From a checkpoint of a small transformer trained on Wikipedia.
Size: 8 layers, 8 heads of 64 (4 for keys and values), vocabulary 8890.
Architecture: rotary positions, no biases in attention or MLP, untied embeddings, normalized queries and keys.
Each number is 128 + 24 x the weight over its row's rms, rounded and kept within 0 to 255. Layers, rows and columns count from 0. The size above them is the row's rms in percent of the matrix's.

# layer 4 attention output (transposed), 512x512, rms 0.0366, rows 17-34,81-98, columns 256-383
size [ 98 106 106 101  97  88 114 107 109 103 112 113 104 102 102 102 113 101 105  90  84  97  82  87  91 102  90  80  96  90  88  94  93  95  92  93]
[[140 182 127 163 129 127  82  90 178 145 157 104 150 114 128 177 158 111 146 161 131 162  98 131 122 136 147 125 126 117 125 158 129 129 150 142 129  97 133 155 143 148 133 158 104 126 158 125 130  96 140 134 166 141 144 131 119  72 104 127 160 109  88 102 114 104 185 136 132 173 128 143 148 119  88 135 146 155 102 127 127 127 163 126 155 164  94 133 126 135 175 126 114 104 130 145 137 144 116 169 133 151 141 143  70 118 128 124 107 135 105  77 119 126 156 121 107 143 120 102 117 132 126 140  94 124 149 148]
 [132 111  99 137 129 103 117 125 143 123 125 146 128 133 109 163 125 132 153 164 141  79 128 148 145 126  96 126 124 196 144 136 115 133 125 147 164 130 118 127 133 120 128 136 184 172 133 125 118 134  93 136 147 139 112 130 134 135  95 119 118  94 156 140 107 130 146 126 105 132 125 142 114 127 113 181 175 156 123 102 112  80  98 140 151 159 148 151 213 155  84  97 146 114 154 164 149 131 129 118 143 111 148 116 208 116 156 151 125 154 150 136 122 137 130 117 152 120 111 120 122 157  88 126 106 115 113 181]
 [166 154 136 164 165 110 127 130 140 166 131 104  99 150 116 127 150 117 164 130 109 161 116  84 117 124 180 145 136 101 124 102 131 119 132 114 162 113 150 123 145 159 169 145  72 149 149 134  93  97  98  97 173 101 173 156  92 115 151  87 117 144 125  96 141 104 124 136 113 147  96 119 109 146 143 122 127  86 152 115 139 116 147 108 110 142 137 174 149  72 142 119 123 118 154 127 147 107 146 125 120 177 115 132 163 109 113 109 163 130 183 153 165 107 105 146 121 154 159 105 131 135 103 133 144 126  81  99]
 [109 136 118 130  80 177 138 104 165 124 120  80 143 141 141 101 132 120 124 149 169 132 132 120 117 146 144 128 124 139 103  83 136  95 115 137  96 158  81 145 155 145 147 156 142 118 114 150 135 114 104 133  93 138 117 170  70 128 129 145 126 125 143 136  86 143 116 137 106 115 113 139 143 173  97 162 143 112 151 144 144 141 111 170 119 137 142 142 178 117 107 133 151 144 156 173 105 156 145 116  95 108 117 105 155 142 111 148 122 169 118 152 145 128 118 145 142 129 102 119 154 135 147 132 152 154  50 115]
 [144 148 118 133 143 116 118 110 178  93  81 109 135 129 163 118 113 141 166 129 149 102 155 136 148 117 184 162  87 134 142  81 160 131 137 184 106 123 100 139 116 119 120 136 174 102 110 130 115  98 109 140 105 156 147 122 108 156 134 140  98  95 118 133 140 132 147 131 128 115 174 136  63 119 143 148 131 108 136 171 129  95 119  89 148 150 112 143 125 128 127 159 130 129 152 151 107 112 165 135 140 136 153 110 120  91 106 117 125 141 110 176 136 125  89 146 122 153 169 122 193 139 122 169 110 134 152 128]
 [103  94 132 130 149 131 109 161 126 125 144 109 114 116  71  92 116 138 120 103 127 141  93 101  98 119  72  85 144 118 134 147 146 142  95 103 113 105 191 125 128 158 126 100 207  96 137 130 126 132 157 138 111  96 100  18 130 159 107 137 157 113 126 133 153 112 130 150 151 103 118 156 161 145 101 130  95 146 131 113 140 153 137 165 135  99 161 115  92 133 105 111 114 142  87 106 117 131 146 135 125  88 118 139 107 142 137 134  97 139 140  86 112 152 156  91  81 117 126 154  93 143 119 120 148 143 114 128]
 [116 108 141 126 118 175 201 109 160 125 108 117 105 114 124 172 137  54 109 141 135 107 157 121  98 130  96 103 124 142 130 131 176 181 114 129 112  94 122 145 147 133 151  99 118  98 131 130 117 114 163 149 114 131 120 150 140 124 121 148 173 122 140 138 102 103  79 148 143 159 132 119 168 158  91 133 100 135  84 104 137 162 161 160 129 147 129 141 127 126 142  94 141 141 110 156 152 132 128 169 118 131 167  86 124 120 122 122 137 180  94  96 121 123 168 159 146 145 129 112 100 128 138 134 155 127 129 109]
 [123 103 144 151 167 123 103 160 107 134 130 105 177 177 118 124 102 122 129  76 105 118 162 158  89 122 121 152 124  96  98 167 166 130  94 125 162 107 117 154 113 127  98 121 111 124 132 160 120 104 126 114 148  93 121 117 105 123 121 112  79 117 140 134 146 145 132  88 133 144 112 120 127  93 143 140 113 125 100 115 150 115 130 155 159 106 147  96 101  69 124 132 110 149 133  70 166 110 116 142 137 125  99 128  97 124 159 159 196  87 168 115 110 140 100 179  83 144  78 133 149  65 138 114 150  92 129 107]
 [118 179 162 116  82 133 149 146 133 101 131  91 113 109 145 109 122 153 148 146 134 139  98 116 150 137  77 122 190  93 123 130 134 130 128 157 109 109 122 141 109 145 145 192 123 107 142  91 111 163 105 150  93 158 176 167 163  88 136 109 112 113 132 122 144 121 100 178 142 131 125 132 143 140 141  87 141  86 116 111 110 121 148 156 135 169  83 111 103 138 155 149 137  64  78 159  83 119 143 204 143 113 151 141 103 145 110 128 120 116 107 120  86 115 162 128 139 133 127 154 129 117 148 164 120  98 147  90]
 [118 109 132 135 125 130 141 153 122 153 110 154 105 117 146 152 167 136 112 123 117 132 111  99 106 119 109 152 104 106 144 152 115 168 111 148  68 123 126 119 128 105  98 154 161 123  91  93 131 103 156 175 134 126 130  85 139  96 115 175 140 119 136 120 137 142 150 157 119 137 153 130 110 114 150 109 160  84 132 146 108 140 145 144 140 130 183 119 126 117  92 119 134 151  79  89 126 123 151 121 139 110 109 147  90 122 145 144 127 123  84 114 111 141 142 163 108 149 121 118 125 117 141 100 155 116 147 172]
 [125 135 164 192 128  86 126 143 115 107 118 110 108  86 112 119 139 160 148 169 146 114 108  96 170 130 105 114 186  92 130 150  90 145 155 114 134 122 128 115 118 123  86 130 107 137 129 104 171 150 149 100 144 128 128 104 146 158  89 134 161 128 137 108 126 146 101 136 130 134 152 140  96 147 158  68 145 144  96 127 130  89  91  58 124 135 137 152 128 117 145 125 133 126  93 174 154 107 109 116 168  88 106 155 115  99 159 105 147 155 177 186 179  90 124 104 154 109 144 140  93 149  93 107 153  96 124 147]
 [158 139 133 138 121 108 142 127 125 114 147 105 127 156 150 138 119 152 142 100 140 122 130 155  88 137 129  81 147 157 132 106 166 105  93 120 160 139 109 130 159 167 171 141  88 141 134 117 147 138 114 171 122 130 151 154 125 122 132 109  70 162 146 162 112  97 146 160 140 137 138 157 147 129  92 133 143 158 166 111 139 117 165 102 135  82 149 151 143 121 119 130 151 111 156 121 120 146 154 120 143  88 144 105 143 102 118 155 131  92  83 123 130 147 102  85 104 142 149 166 112 137 150 105 156 128  63 188]
 [121  97 122 143 146 176 108 117 135 160 144 121 156 142 115 113 125  93 121 145 134 142 149 161 156 116 138 102 134 160 135 120 189 107 131 142 105 136 134 153 128 100 101 116 107 101 103 144 105 116 132 112 140 145 142 165 101 135 148 112 154  97 157 121 115 158 146 120  78 104 158  82 165 115 142 152 141 126 125 159 146 112  95 167 132 178 165 126 151 129 110 125  70 130 161 124 173 153 142 110 100 139 105 101 133 115 149 139 120 196  99 133 133  79  99 140 177 137 122 115 182 153 116 154 123 133 133 106]
 [142 129 170 161 111 117 114 120 146 145 126 147 127 135 162 125 132 124 175 144 133 125 101 151 130 156 150 120 153 141  98 146 144 126 152 142 130 140 126 131 119 143 136 141 164 155 155 103 116 116 138 104 139 128 155 120 132 130 176 117 123 152  98 119 158 128 164 164  95 146 160  68 113 114 162  97 130 137 118 175 136 122 130  89 112 143  79 118 119 127 114 153 122 103 132 159 162 134 126 125 127 112 125 116 116  82 126 131 138 136 166 160 106 103  75 133 103 156 150 106 146 103 110 138 119 120 118 172]
 [146 152 104 105 104 125 155 120 117 121 110 156 111 136 108 128 112 118 111 132 128 137  88 119  94 163 124 143 146 121  91 127  80 145 180 144 105 151 136 140 130 147 139 124 152 106 144 148 119 139 115 161 115 165 102 139 161 155 153 145 125  87 102 139 168 151 128 123  99 176 109 157 152 152 136 133 159 172 107 110  94 108 126 140  79 126 125  58 125 169 152 145 117 131 140 185 110 112 133 139  89 103 124  94 148 147 101 168  94 108 119 162 136 128 137 137 128 142 128 127  90 135  93 174  96 146 125  92]
 [155 158 114 100 158  85 146  98 128 114 134 109 144 129 138 112 150 113 177 123 149 125 136 110  98 142 149 129 151 114  88  84 122 112  97 158 115 107 117 134 105 157 139 145 135 147 149 115 113 129 114 124 143 159 153 102 148 117 125 142  72 114  85 121 140 127 178 177 130 150  75 124 138  98 117 123 116 113 131 156 116 145 124  93  84 110 163 109 193 104 181  81 110 162 138 141 141 110 144  96 107  96 133  73 148 115 113 168 166  73 124 136 167 124 130 106 138 163 166 130 111 186 142 160 134  97 129 133]
 [115 106 165 124 119 124  92 118 156 125 139 115 115 118 134 111 109 132 129  95 112 143 126  93  82 164  51 131 152 157 115 137 116 130 133 111 112 160 135  87 120 122 105  91 171 121 120 130 130 100 138 168  91 149 116 101 101  96  88 153 139 123 104 158 155 157 114 195 136 156 115 168 167  61 106 126  84 120 168 154 132 111 157 102 120 129 143 148 121  99 137 114 102 153  98 171 152 126 113 115 139  98 154 130 143 133  90 126 111 133 130 155 136 114 155  96 111 113 104 120 102 131  57 165 139 173 119 113]
 [118 113 117 151 140 134 142 114 123 107 123 173 130 109 134 135 117 132 137 118 146 123 136 115 151  93 156 138 159 119  92 159 111 146 128 112 133 117 124 124 115 100 136 188  63 160 129 131 127 168 151  97 134 133 125 217 172 148 131 111 157 126 129  82 143  91 106 141  86  96 168 130 102 127 183 120 111 172 107 171  87 122 119 126 158 125 146 160  96 142 126  75 117 132 144 142 148  93 162 160 129 189 109 126 132 123 111 138 169 112 152 165 156 123 118 156 141 141 139 120 184 107 132  96  91 125 154 123]
 [171 171 129 171 110 132  75 135 178 104 132 134 131 129 132  97 164 138 147 142 129 128 114 115 131 139 141 129 116 127  91 143 123 124 119 118 114 119 132 132 144 129 171 127  89 135 116 136  83 122 127 138 135 119 121 102  84 117 115 109 110 128  84 126 104 102 181  92 110  85 128 137 138 118 126 143 124 185 123 162 141 169 192 177 159  92 111 115 175 130  97 117 116 138  90 197 108  98 112 187 111 137 133 165 142 138  88 117 105 108 124 103 120 139 134 140 119 124 139 130 133 110 114 155  82 107 169 180]
 [ 88 136 115 111 133  91 139 137 155 129 138 107 139 125 120 148 142 138 114 153 165 112 162 143 107 134 109 105 120 129 148  82 109 147  79 160 120 147 144 176 123 147 111 161 187 107 120 149 179 146  97 141 120 114 139 159 142 123 130 157 113  61 109 144 127 146 172 138  76 130 105 111 127 102 142 145 130  47 125 130 147 148 106 137  91 163 114 151 134 123 162 116 151 116 160 126 143 117 115  78 125 109 102  96 132 136 149 141 118 154 141 143 166 136 123 138 152 107 176 115 114 124 169 115 128 131 112 129]
 [106 155 101 159 118  88 127  73 115 120 178 146 142 100  84 131 147 128 150 151 115 125 152 106 160  90  89 128 135 127 103 111 124 119 111 145 114 111 170 135  86 116 131 115 101 114  98 133 142 149 119 119 167 120 132  92 109 128 119 117 102 147 120 125 107 101 154 112  89 103 102 124 117 188 140 116 103  96 137 131 118 106 150 126  92 117 136 128 125 152 143 107 126 154 135 137 113 120 113 119 132 160 158 117 212  54  72 127 130 150 139 156 133  77 161 116 163 117 140 114 112 192 129 116 104 125 139 127]
 [ 80 129 137 139 121 146 146 114 150 138 127 149 111 129 132 111 142 123 130 131 106 132 159 114 141 103 129 133 136 125 162 103 149 116 129 114 131 141 106  83 104 117 104 152 158  81 110 130 167 122 130 144 113 111 123 147  70 146 118 126 116 141 139 126 119  88 119 147 145 112 156 122 119 119 112 158 131  95 166 147 147 111 110 114 106 164 162 147 112 126 136 114 156 157 157  98 135 122 173  82 123  93 142 123 141  50 146 140 114 164 125 147 127 133 124 117 114 117 134 102 127 130 137 104 194 159  66 128]
 [118 100 127 165 117 132 142 127 123 118  98 112 134 135 114 125 143 101 169 135  89 138 118 132 159 120 128 125 132 136 154 112 113 136 136 123 133 116 135 146 119  64 116 164 192 136 105 146 106 151 110  97  95 156 155 156 137  88 141 153 150  90 126 133 135 129 123 137  97 115 155 146  92  90 160 136 134 104 113 147 115  95 145 146 158 175 123 166 110 156 143 133 105 116 115 161 127 118 116 169 153 101 153 128  98 140 110 169 107 103 141 164 154 123 136 139 153 164 135 167 134 137 132 113 103 155 136 129]
 [125 114 137 147 165 148 110 125 139 129 131 118 134 177  95 118  99 175  91 120 139 123 112 142  90 146 150 116 119 147 142 135 188 149  90 120 149 148 125 108 149 152 103 102 130 130 116 120 162  94 138 168 127  74 101  85 121 185 113 110 155 114 146 145 139 115 138 150 169 146 126 145 104 143 110 111  87 137 138 145 131 149 101 146 161 118 112 154  79 121 104 107 133 113 136  91 131 141 145 135 147 128 118 166 148  97 110 122 132 131 152  88 107 138 135 137  95 113 179  99 108 123 119 106 151 104 105 121]
 [137 109 134 113 169  95 104 100 114 170 125 134 129 116 128 136 108 120 152 105  99 119 148  95  94 156 154 134 176 118 128 146 155 139 126 120 132 124 145 141  92 126 188 134  76 130 156 149  81 123 130 121 159 125 152 178 155  98 111 122 105 145 105  89 131 154 131 151 147 124 170 145 126 125 188 130 141 132 138 142 161 133 156 103 100 111 118  96 142  82 119 140 118 154 115 156 158 142 131 119 155 137 114 129 110 155 163 164 167 131 136 144 172 125 128 126 105 140 121 122 178 161 155 163 128 133 143 157]
 [119 150 134 134 146 176 172 163 169 159 152 146 156 158 158 130 151 111  86  77 126 125 178 131 105 149 149 161 112 115 111 164 153 113 108 137 117 111 136 153 123 155 134 134 124 121 105 166 136 139 152 127 131  98  78  71 171 130 113 127 147 135 120 139 143 185 147 105 103 145 152 116 133 111 114 114 164 105 141 169  94 120  91 140 142 144 164 112 139 148 103 147 123 156 177 118 145 147 106 120 143 140  87 141 130 140 126 105 173 128 164 122 128 134 104 133 127 126 136 107 114 145 142 110  85 137 120 110]
 [110 114 154 111 115 152 108 165 142 131  64 111 118 136 118 119 123 144 117 103 128 121  97 123 139 123 113 147 156  89 155  99 132 104 168 131 139 126 134 116 161 109 119 117 122 136 142 177  81 134 121 123 148 113  95 201 105  93 113 107 137 113 173 133 142 130  73 155  78 134 174 139 134 137 107  91 111 104 113 144 129 153 131 125 147 148 140 150 131 117 131 157 113  42 120 148 118 131 161 124 153 165 141 149 125 121 131 100  58  78 122 126 122  86 110 172 130 128 114 110 167 129  85 142 101  95 126 115]
 [158 126 112 112 138 143 120 121 152 123  88 101  86 156 141 154 149 154 104 142 120  89 141 118 106 135 153 144 129 118 155 141 142 195  93 143 110 129 103 107  93 103  96 145 110 110 104 102 156 104 150 178 136 118 178 146 136  92 133 108 145 146 125 145 135 102 185 144 210 147 144 155 121 147 133 128 137 157 126 152  97 131 139 132 139 116 106 136 133  98  78 124 134 145 121  92 150 144 146 144 145  71 161 139 122 142 138 124 101 123 146 107 125 133 153 125  72 150 155 111 120 107 140 105 162 122 125 160]
 [105 125  91  92 135  73 143 107 127 136 151 110 169 137 137 155 148  83 115 123 168 130  90 112 138 128  96 111 161  92 138 129 111 172 152 155 152 124 131  97 124 106 110 143 107 131 139 166 119 127 127 121 155 149 112  95 120 130 147 132 128 104 104 112 133 127 169 121  81 171 134 145 145 168 147 135 113 112 135 138 120  84 105 144  69 102 114 154 139 118 142 191 139  84 144 152 131 138 135 106 106 162 142 144 117 107 131 150 120 140 144 172 147 132 164 127 142 153 147 163 141 129 121 132 113  98 104 147]
 [133 143  74 111 129 114 140 142 144 136 109 104 123 122 136 164 158 147  95 129 131 119 130 128 138 141  84  91 111 123 181 130 158 122 132 111 117 160 140 119 144  99 167 130  96 129 121 142 165 147  92 128 132 123 109 204 135 163 159  93  76 135 104 140 166 150 138 132 113 143 135 160 116 118 137 159 177 117 149 132 169 173 145 128 121 169 125 151 124 170  93 121  96 117 155  86 127 127 135 125 117 110 119 134 109 145 142 123 140 139 125 118 147 133 111 120 145 139 107 107 119 134 137 115 116 138 100 122]
 [116  78 141 168 174 164 134 129 145 119 106 121 144 146 116 100 122 150 122 148 159 119 176 148 123 117 139 110  96 167 149  75 165 136 140 179 126 136 113 150  96 151  56 165 137  92  98 127 102  82 121 174 140 110 128  64  68 126 105 151 135 105 127 145  83 133 110 121 142 124 135 143 141  85 154 141 155 126 130 137 135 135  64 165 145 149 126 147 160 116 110 127  91 176 170 126 151  99 151  88 136 134 129 143 137 102 126 150 142 133 109 160 171 128 156 137 139 135 121 116 127  92 114 104 142 124 131 111]
 [133 100 114 138 132 148 160 155 110 175  75 121 115 126 133 141 118 142 131 143  96 119  68 118 128 166 144 117 145 155 140 133 154 108 166  86 135 150 124  91 132  69  99 116 149 114 104 160 102  87 141 150 161 132 129 149 108 110 160  98 139 139 137 109 117 122 134 161 126 154  95 119  97  85 143 143  77  68 125 153 119 131 123 109 148 144 137 145 111 111 102 144 125 127 153 129 166  95 126 137 150 122 109  99 112 124 159 159 120 107 161 168  91 108 124 156 102 120 107 110 130  75  70 121 107 117 110 126]
 [178 147  83 157 112  79 130 137  86 154 139 129 146 143 145 113 153  91 112 123 147 124 147 115 137 158 123 138 137  70 119 116 106  91 154 126 113 121 137 123 149 156 136 118 145 134 130 144 110 161  99  94  86 104 176  97 183 157 118 150  91 110 117 169 126  80 137 133 134 190 104 111 156 140 155 112 154  95 132 127 119 170 124 155 107 150 162 116 130 146 136 118 114 143 108 155 105 121  99 102 167 128 148 129 129 149 129 128 144 121 124 124 119 118 118 150 119 172  94 122 142 115  98 128 143 121 140 119]
 [163 162 160 122 129  57 167 113 124 127 116 137 108 109 109 115 123 106 133 143 145 141 223 143 137  88 109 145 124 121 100 104 134 104 165 145 126 137 124 108 160 173 106 162 114 122 120 178 131 136  85 150 142 125 142 144 154 135 116 163 114 126 115 131 130 176 134 122 144 166 108 140 137 145 104 134 127 162 145 112 122 123  82 130  97 118 135 154 161 192 112 106 179 156 126 131 143 140 109  63 106 114  97 122 130 125 146 179 130 103 129 131 169 106 126 123 139 110 127 137 115 153 138 145 135 136 124 144]
 [159 114 124 160  86 125 115 127 102 126  70  93 117 132 135  79 139 103  82 142 102 126 126 120 128 124 105 162 146 147 174 147  75 151 147 158 133 103  90  93  95  73 124 154 136  96  94 195 189 136 120 180 120 111 139 158 144 113 102  95 135 127 166 128 160 144 157 156 138 186 104 100 102 128 120 120 133  78 112 136  68 101 126 111 152 115 161 131 117 124 102 109 143 101 100 158 104 121  78 158 163 130 154 116 135 114 131 108 109 120 161 174 158 134 172 142 107 120 125 130 125 138 102  86 133 151 143 154]
 [115 148 141 129 134  95 117 116 141 135 142 137 131 103 124 141 142 132 147 140 146 141 140 108 148 112 148 164 114 142 126  90 106 103 161 135 104 120 161 181 103 118 166 159 100 129 157 134 116 159 116 102 147 121 145 147 106 120 126 174 112 100 110 117  94 128 118  68  98  87 113 148 174 107 152 121 132 128 132 130 165  94 106  90 132 129 127 106 125 148 130 106 124 103 130 145 126 139 145  97 118 113 121 101 146 126 148 132 119 128 113 146 188  88 108 111 159 116  86 138 156 114 133 145  95 117 108 131]]
# layer 4 attention value, 256x512, rms 0.0294, rows 18-35, columns 256-383
size [ 96  93  98  87  91 100 103  97  91 103 102  95 101  98 100 103  96 103]
[[118  97 101 112 115 112 156 116 133 102 147 153 109 134 123 135 112 118 107 146 151  84 156 132 137 150 110 158 161 170 120  82 146  93 108 146 111 134 147 103 168 126 120 156 136 155  96 115 125 132 118 162 133 125 118 130 110 161 128 116 138  98 131 160  95 118  82 129 129 152 117 130 108 127 123 111 132  94 139 106  91  94 135  92 113 130 101 128 158  99  78 135 145 120 135 108 115 183 136 118 134 153 124  85 134 166 150 111 109 142 130 141 109 126 142 129 145  92 121 131 145 115 125  92  95 112 152 123]
 [ 86 138 152 164 138 114 120  94 150 141 124  92 129 114 118  94 129 121 142 151  96  67 101 110 147 131 128 129 117 149 129 121 121 162  93 110 151  96 107 149  99 108 138 114 129 130 119 137 111 143 150 132 146 131 157 134  94 104 118 128 127 123  96 150  93  76 111  93 133 120 150 143 134 162 141 136 121 142  95 131 143 111 129 118  91 156  95 146 121 107 117 169 117 137 103 119 122 128 123  88 118 119 111 162 136  95 113  85 118 144 150 151 140 153 133 158 139  99 172 133  98 149 112 106 122 111 122 101]
 [125 116 140 107 131 135 164 117 161 153 143 145 171 118 124 156  92 155 135 116 116 157 108  76  94 124 101 125 122 123 152 159  98 131 160 100 130 153 132 128  68 172 157 138 133  82 100  79 146  76 162 119 106 144 143 140 155 179 163 143  97 158 127  94 160 107 122 107 128 120 143 162 138  93 124 175 101  78 122 125 134 153 155 139 106 104 109 125  75 128 127 165 114  88 106 137 136 156 126 118 140 107 118 107 118 138 130 145 117 159 184 124 105 127 122 179 149 136 117 156 142 110 165 131 119 158 108 110]
 [124  82 113 166 127 133 127 149 170 118 133 143 105  57 127 110 102 116 144 164 178 129 113 207 134 100 132 119 107 105 174 155 132 154 151 127 121 151 128  81 133  77 120 148 130 128 111 177 134  99 165 129 107 143 130 138 143  67 160 148 128 140 142 125 115 114 113 130  91 116 135 154 124 127 176 148 105 103 173 130  99 100 124  98 135 180 119 156 131 132 139  98 141 175 178 122  96 136 131 128 179 129 129 129 132 132 149 139 102 122 141 166 136 121 128 164 108 137 131 136  85 191 128 113  96 148 155 151]
 [148 150 104 139 129 117  86  86  89 144 110  91 118 154  72 124  95 148 119 116 122 159 158 100 135 114 144  92 125 102 114 144  91 128 110 119 110  98 168 117 131 131 146  90 140 119 129  83  99 158  89 198 119 128 134 114 141 145 119 107  99 128 156 113 148  93 143 104 110 117 122 187 109 119 133 119 141 133 122 132 145 116 120 112 102 118 127 138 146 118 118 142 127 110 128 121 111 152 137 198 142  80 110 130 134 115 130 100 110 118 154 116 134 155 140  70 127 160 112 118 112 118 178  94  93 115 137 119]
 [137 141  93 152 127 144 191 143  96  83 116 143  96 126 105 145  98  99 111  90 123 154 153 118 125 159 113 112 144 149 110 143 152 109 132 141 111 138 149 142 121 118 140 116 131 159 100 103  85 138 104 124 117 116 139 125 128 132 121 114 118 161  84 125 164 128 100 152 124 119 155 125 113 112 170 140 114 135 154 141 145 139 100 112 140  99 111 132 147 148 146 106 156 120 125 136 164 137 129 197 130 136 135 132 134 171 135 113 137 140 169 166 129 135 121 128 132 153 109 130 163  88  97 105 193 175 152 135]
 [168 140 122 128 124 112 166 149 106 105 116 105  97 151 143 169  82  94 114  92 120 120 159 156 120 141 180 151 118 138 116 124 137 148 102 178 136 107 112 117 112 204 141 103 130 133 145 149 149 118 139 123 137 120 167 125 134 126 111 153 124 127 157 125 124 117 165 146 145 192 119 122 123 144 108  81 143 118 136 128 100  97 100 128  95 117 140 142 130 123 112 131 171 152 156 129  98  95 109 149 173 105 107 116 147 110 150 164 201 112 129  85 116 127 124 120 114 126 155 137 155 119 165 102 117 132  93 125]
 [123 123 171 105 133 114 115 153 115 174 155 154 124 127 114 120 164 145 103 128 130 177 117 152 115 121 133 139 123  91 127 107  98 125 141 152 128 153 114 122  89  73  73 145 132 127 197 114 156  91 111 117 139 176 109 116 153 102  98 120 151  96 151  73 127 158 134 162 130 117 141 134 102  88 152 104 147 115 154 102 135 108 112 141 128 143 134 142 143 104 135 128  65  64  89 108  97 106 136 161 163 161 157 126 123 103 155 174 159 128 128 156 134  77 142 111 110 115 110 121 137 101  75 173 192 125 122  99]
 [147 119  69  99 106 110  82 164 118 119 157 101 157 144 157 144 172 166  81 145 130 154 117  92 125 164 129 134 105 144 118 169  91 162 155 100 108 110  63 114 104 147 133 140 118 150 131 115 144 137 121 128 137 163 148 127 156  70 176 151 108 128 116 142 120 104 141 138 127 144 153 127 153 146  92 141 120 103  95 127 100 118 171 124 121 118 133 137 120 126 146  92 107 147 145 146 180 112 123 107 126 138 125 119 124 137 108 135 141 130 122 119 125 147 116 131 107 128 137 111 160 167 121 148 112 166 137 148]
 [ 95  69 120 118 103 118 104 110 115 121 116 137  90  66 135  85 144 134 107 170 144 108 150 110 159 142  90 130 108 128 137 134 108 103 132 135 140 117 160 110 142 104 107 130 125 110 140 113  91 139 104 115 128 111 103 133 135 128  98 147 149 115  74 162 122 125 112 108  96 114 119 114 138 171 124 138 112 151 144 140 116  99 115 147  99  91 154 129 150 137 105 150  91 127  93 112 131 116 135 121 103 129 105 150 130 102 103 112 102  97 142 146 126  91 110 116 142 120 177 132  97 154 145 134 121 125  93 164]
 [140 165 140 150  85 122 159 140 111 124 134 106 126 165 136 143  99 152 111 126 158 112 122 130 156 157 129 100 128 122 145  99 105 137  95 108 137 122  82 121 127 114 125 161 107 113 118 132 138 142 111  81 118 106 157 130 131 144 112 131 106  82 110  91 170 165  97 164  85 118 137 116 161 143 159 115 113 124 141 135 156 121 176 123 128  98 135 133 116 128 141 170 131  78 156 113  79  97 136 164 116 124 119 115 132 124 139 164 131 108 109 136 102 150 144 111 167  96 130 140 127 111 111 143  92 132 117 132]
 [143  73  88 151 170 148 147 115 164 130 120 144 115  90  94 135 115 139 100 106 174 115 152 130 115  58 124 159 111 118  81 133 100 123 162 135 116 148 135  91 165 140 161 171 133 136 104  79  99 149 124 121  88 163 136 130 159 159 109 100  96 157 122 152 124  95 107  93 173  93 119 127 105 119 135 113 138  99 166 132 120 109 112 115 160 141 120 114 129 128 119 106 158 119 144 133 140 115 137 145 160 129 117 125 120 158 115 124 141 142 126 162 140  98 136 147 158 148 131 153  91 127 115  89 139 161 131 102]
 [ 87  92 127 108 150 134 125 139 111 146 134 162 129 108 131 106 121 114 158 115 146 133 151 146 111 132 107 176 122 114 101 172 139 121 148 110 166 107 142 147  91  95 102  92 126 137 160 132 121 116 175 133 108 117 105 135 173  92 142 144 148 139 127 128 148 143 125 115  86 123 130 124 131 113 108 118 130 129 134 136 106 132 129 131 150 132 142 122 124 110  94 129 124 139 152 138 151 191 126  42 151 111 119 108 131 101 138 125 139 153 126 157 146 130 121  88 186 103 117 121 106 160  88 117 144  55 143 104]
 [102 120  74 133 116 126 133 169  80 132 113 124 135 118 126 161 110 105 132 136 142 127 169 180 135 151 102 156 124 118 127 121 107  88 153 142 103 200 156 160 141 108 136 121 126 116 117 152 122 168 138 146 124 114 161 128 118 142 101 163 172 128  93 106 113 102 133 135 127 118 111 147 121 114 175 178 134 117 126 135 153 130 130 119 116 110 149 124 102 141  81 154 116 168 120 146 135 118 126 183 139 150 132 146 114 145 115 126 128 137  85 132 139 136 150 104 113 132  73 122 123 146 150 155 159 143 132 158]
 [161 138  92 134  93 134 163 137 106  79 142  69 120 128 155 127 183 152 106 120 143 139 140 123 137 105 135 129 164 100 111 143 104 172 114 167 151 103 117  75 134  98 100 144 133 108 141 124  83 177 116 120 124 138 127 138 147 121 133 153 138 111 133  79 123 155 120 138  83 162 110  97 120 171 158 170  94  91 131 155 138 144  99 106 131  98 120  91 147  98 162 154 174 157 147 119 136  92 118 111 144 136 128  85 126 107 119 153 137 147 132 158 134 139 142 172  82 104 116 123 110 149 153 116 122 164 122 130]
 [100 110 115 122 111 122 129 125 166 116 124 102 103 112 160 145 105 132 124 154  93 132 155 119 138 134 150 128 118  84 118 187  94 110  95 132 153 119 120  94 133 123 102 137 102 114 120 132 137 107 122 172 102 142  99 131 158 126  81 139 138 144 129 139 117 102 149 191  94 112 133 122  98  93 145 133 118 125 135 157 131 139 101 146 138 107 131 122 124 117 117 114 191 151 104 149 109 158 115 161 182 170 139 110 134 123 120 144 128 152 119 148 112 124 151 143 171  92 108 111  59 126 141 119 149 181 122 145]
 [115 124 144 162 176 140 139 111  53 124 149 125 141  99 128 139 146 137 107 107 132 112 131  89 170 131 116 160 140 134  75 123 121 164 159 138 137 145  91 172 107 121 150 140 132 152 161 152 126 131 120  57  96 140 135 138 129 137  90 124 161 136 118  91 133 136  96 114 153 128 111 116 127 163 132 110 173 150 180 145 112 136  75 171 127 158 116 114 129 105 129  87 141 137 136 105 132 103 126  87 128 166 138 146 123 100 120 132 119 152 143 116 174 125 104 126 159  98 145 168 171 104 131 140 113 124 117 143]
 [143 105 106 145 124 166 120  93 155 116 165  84 103  99 136 121 146 118 158 129 126 139 180  91 126 100 124 107 157 113 154 124 104 115 153  92 126  90 144  77 121 186 119 140 137 116 157 125  87 131  88 118 154 129 170 132 101 123 142 110  91 138 151 137 140 136 123 160 123 168 139 145 119 146 117  90  69 107 132  84 135 118 115  69 115 187 128 112 138 148 152 113 125 154 135 116 171 137 126 158 117 102 174 143 136 130 128 131 110 165  75 123 103 134 142 157 129 131 124 113 140 138 105  68 128 156 140 133]]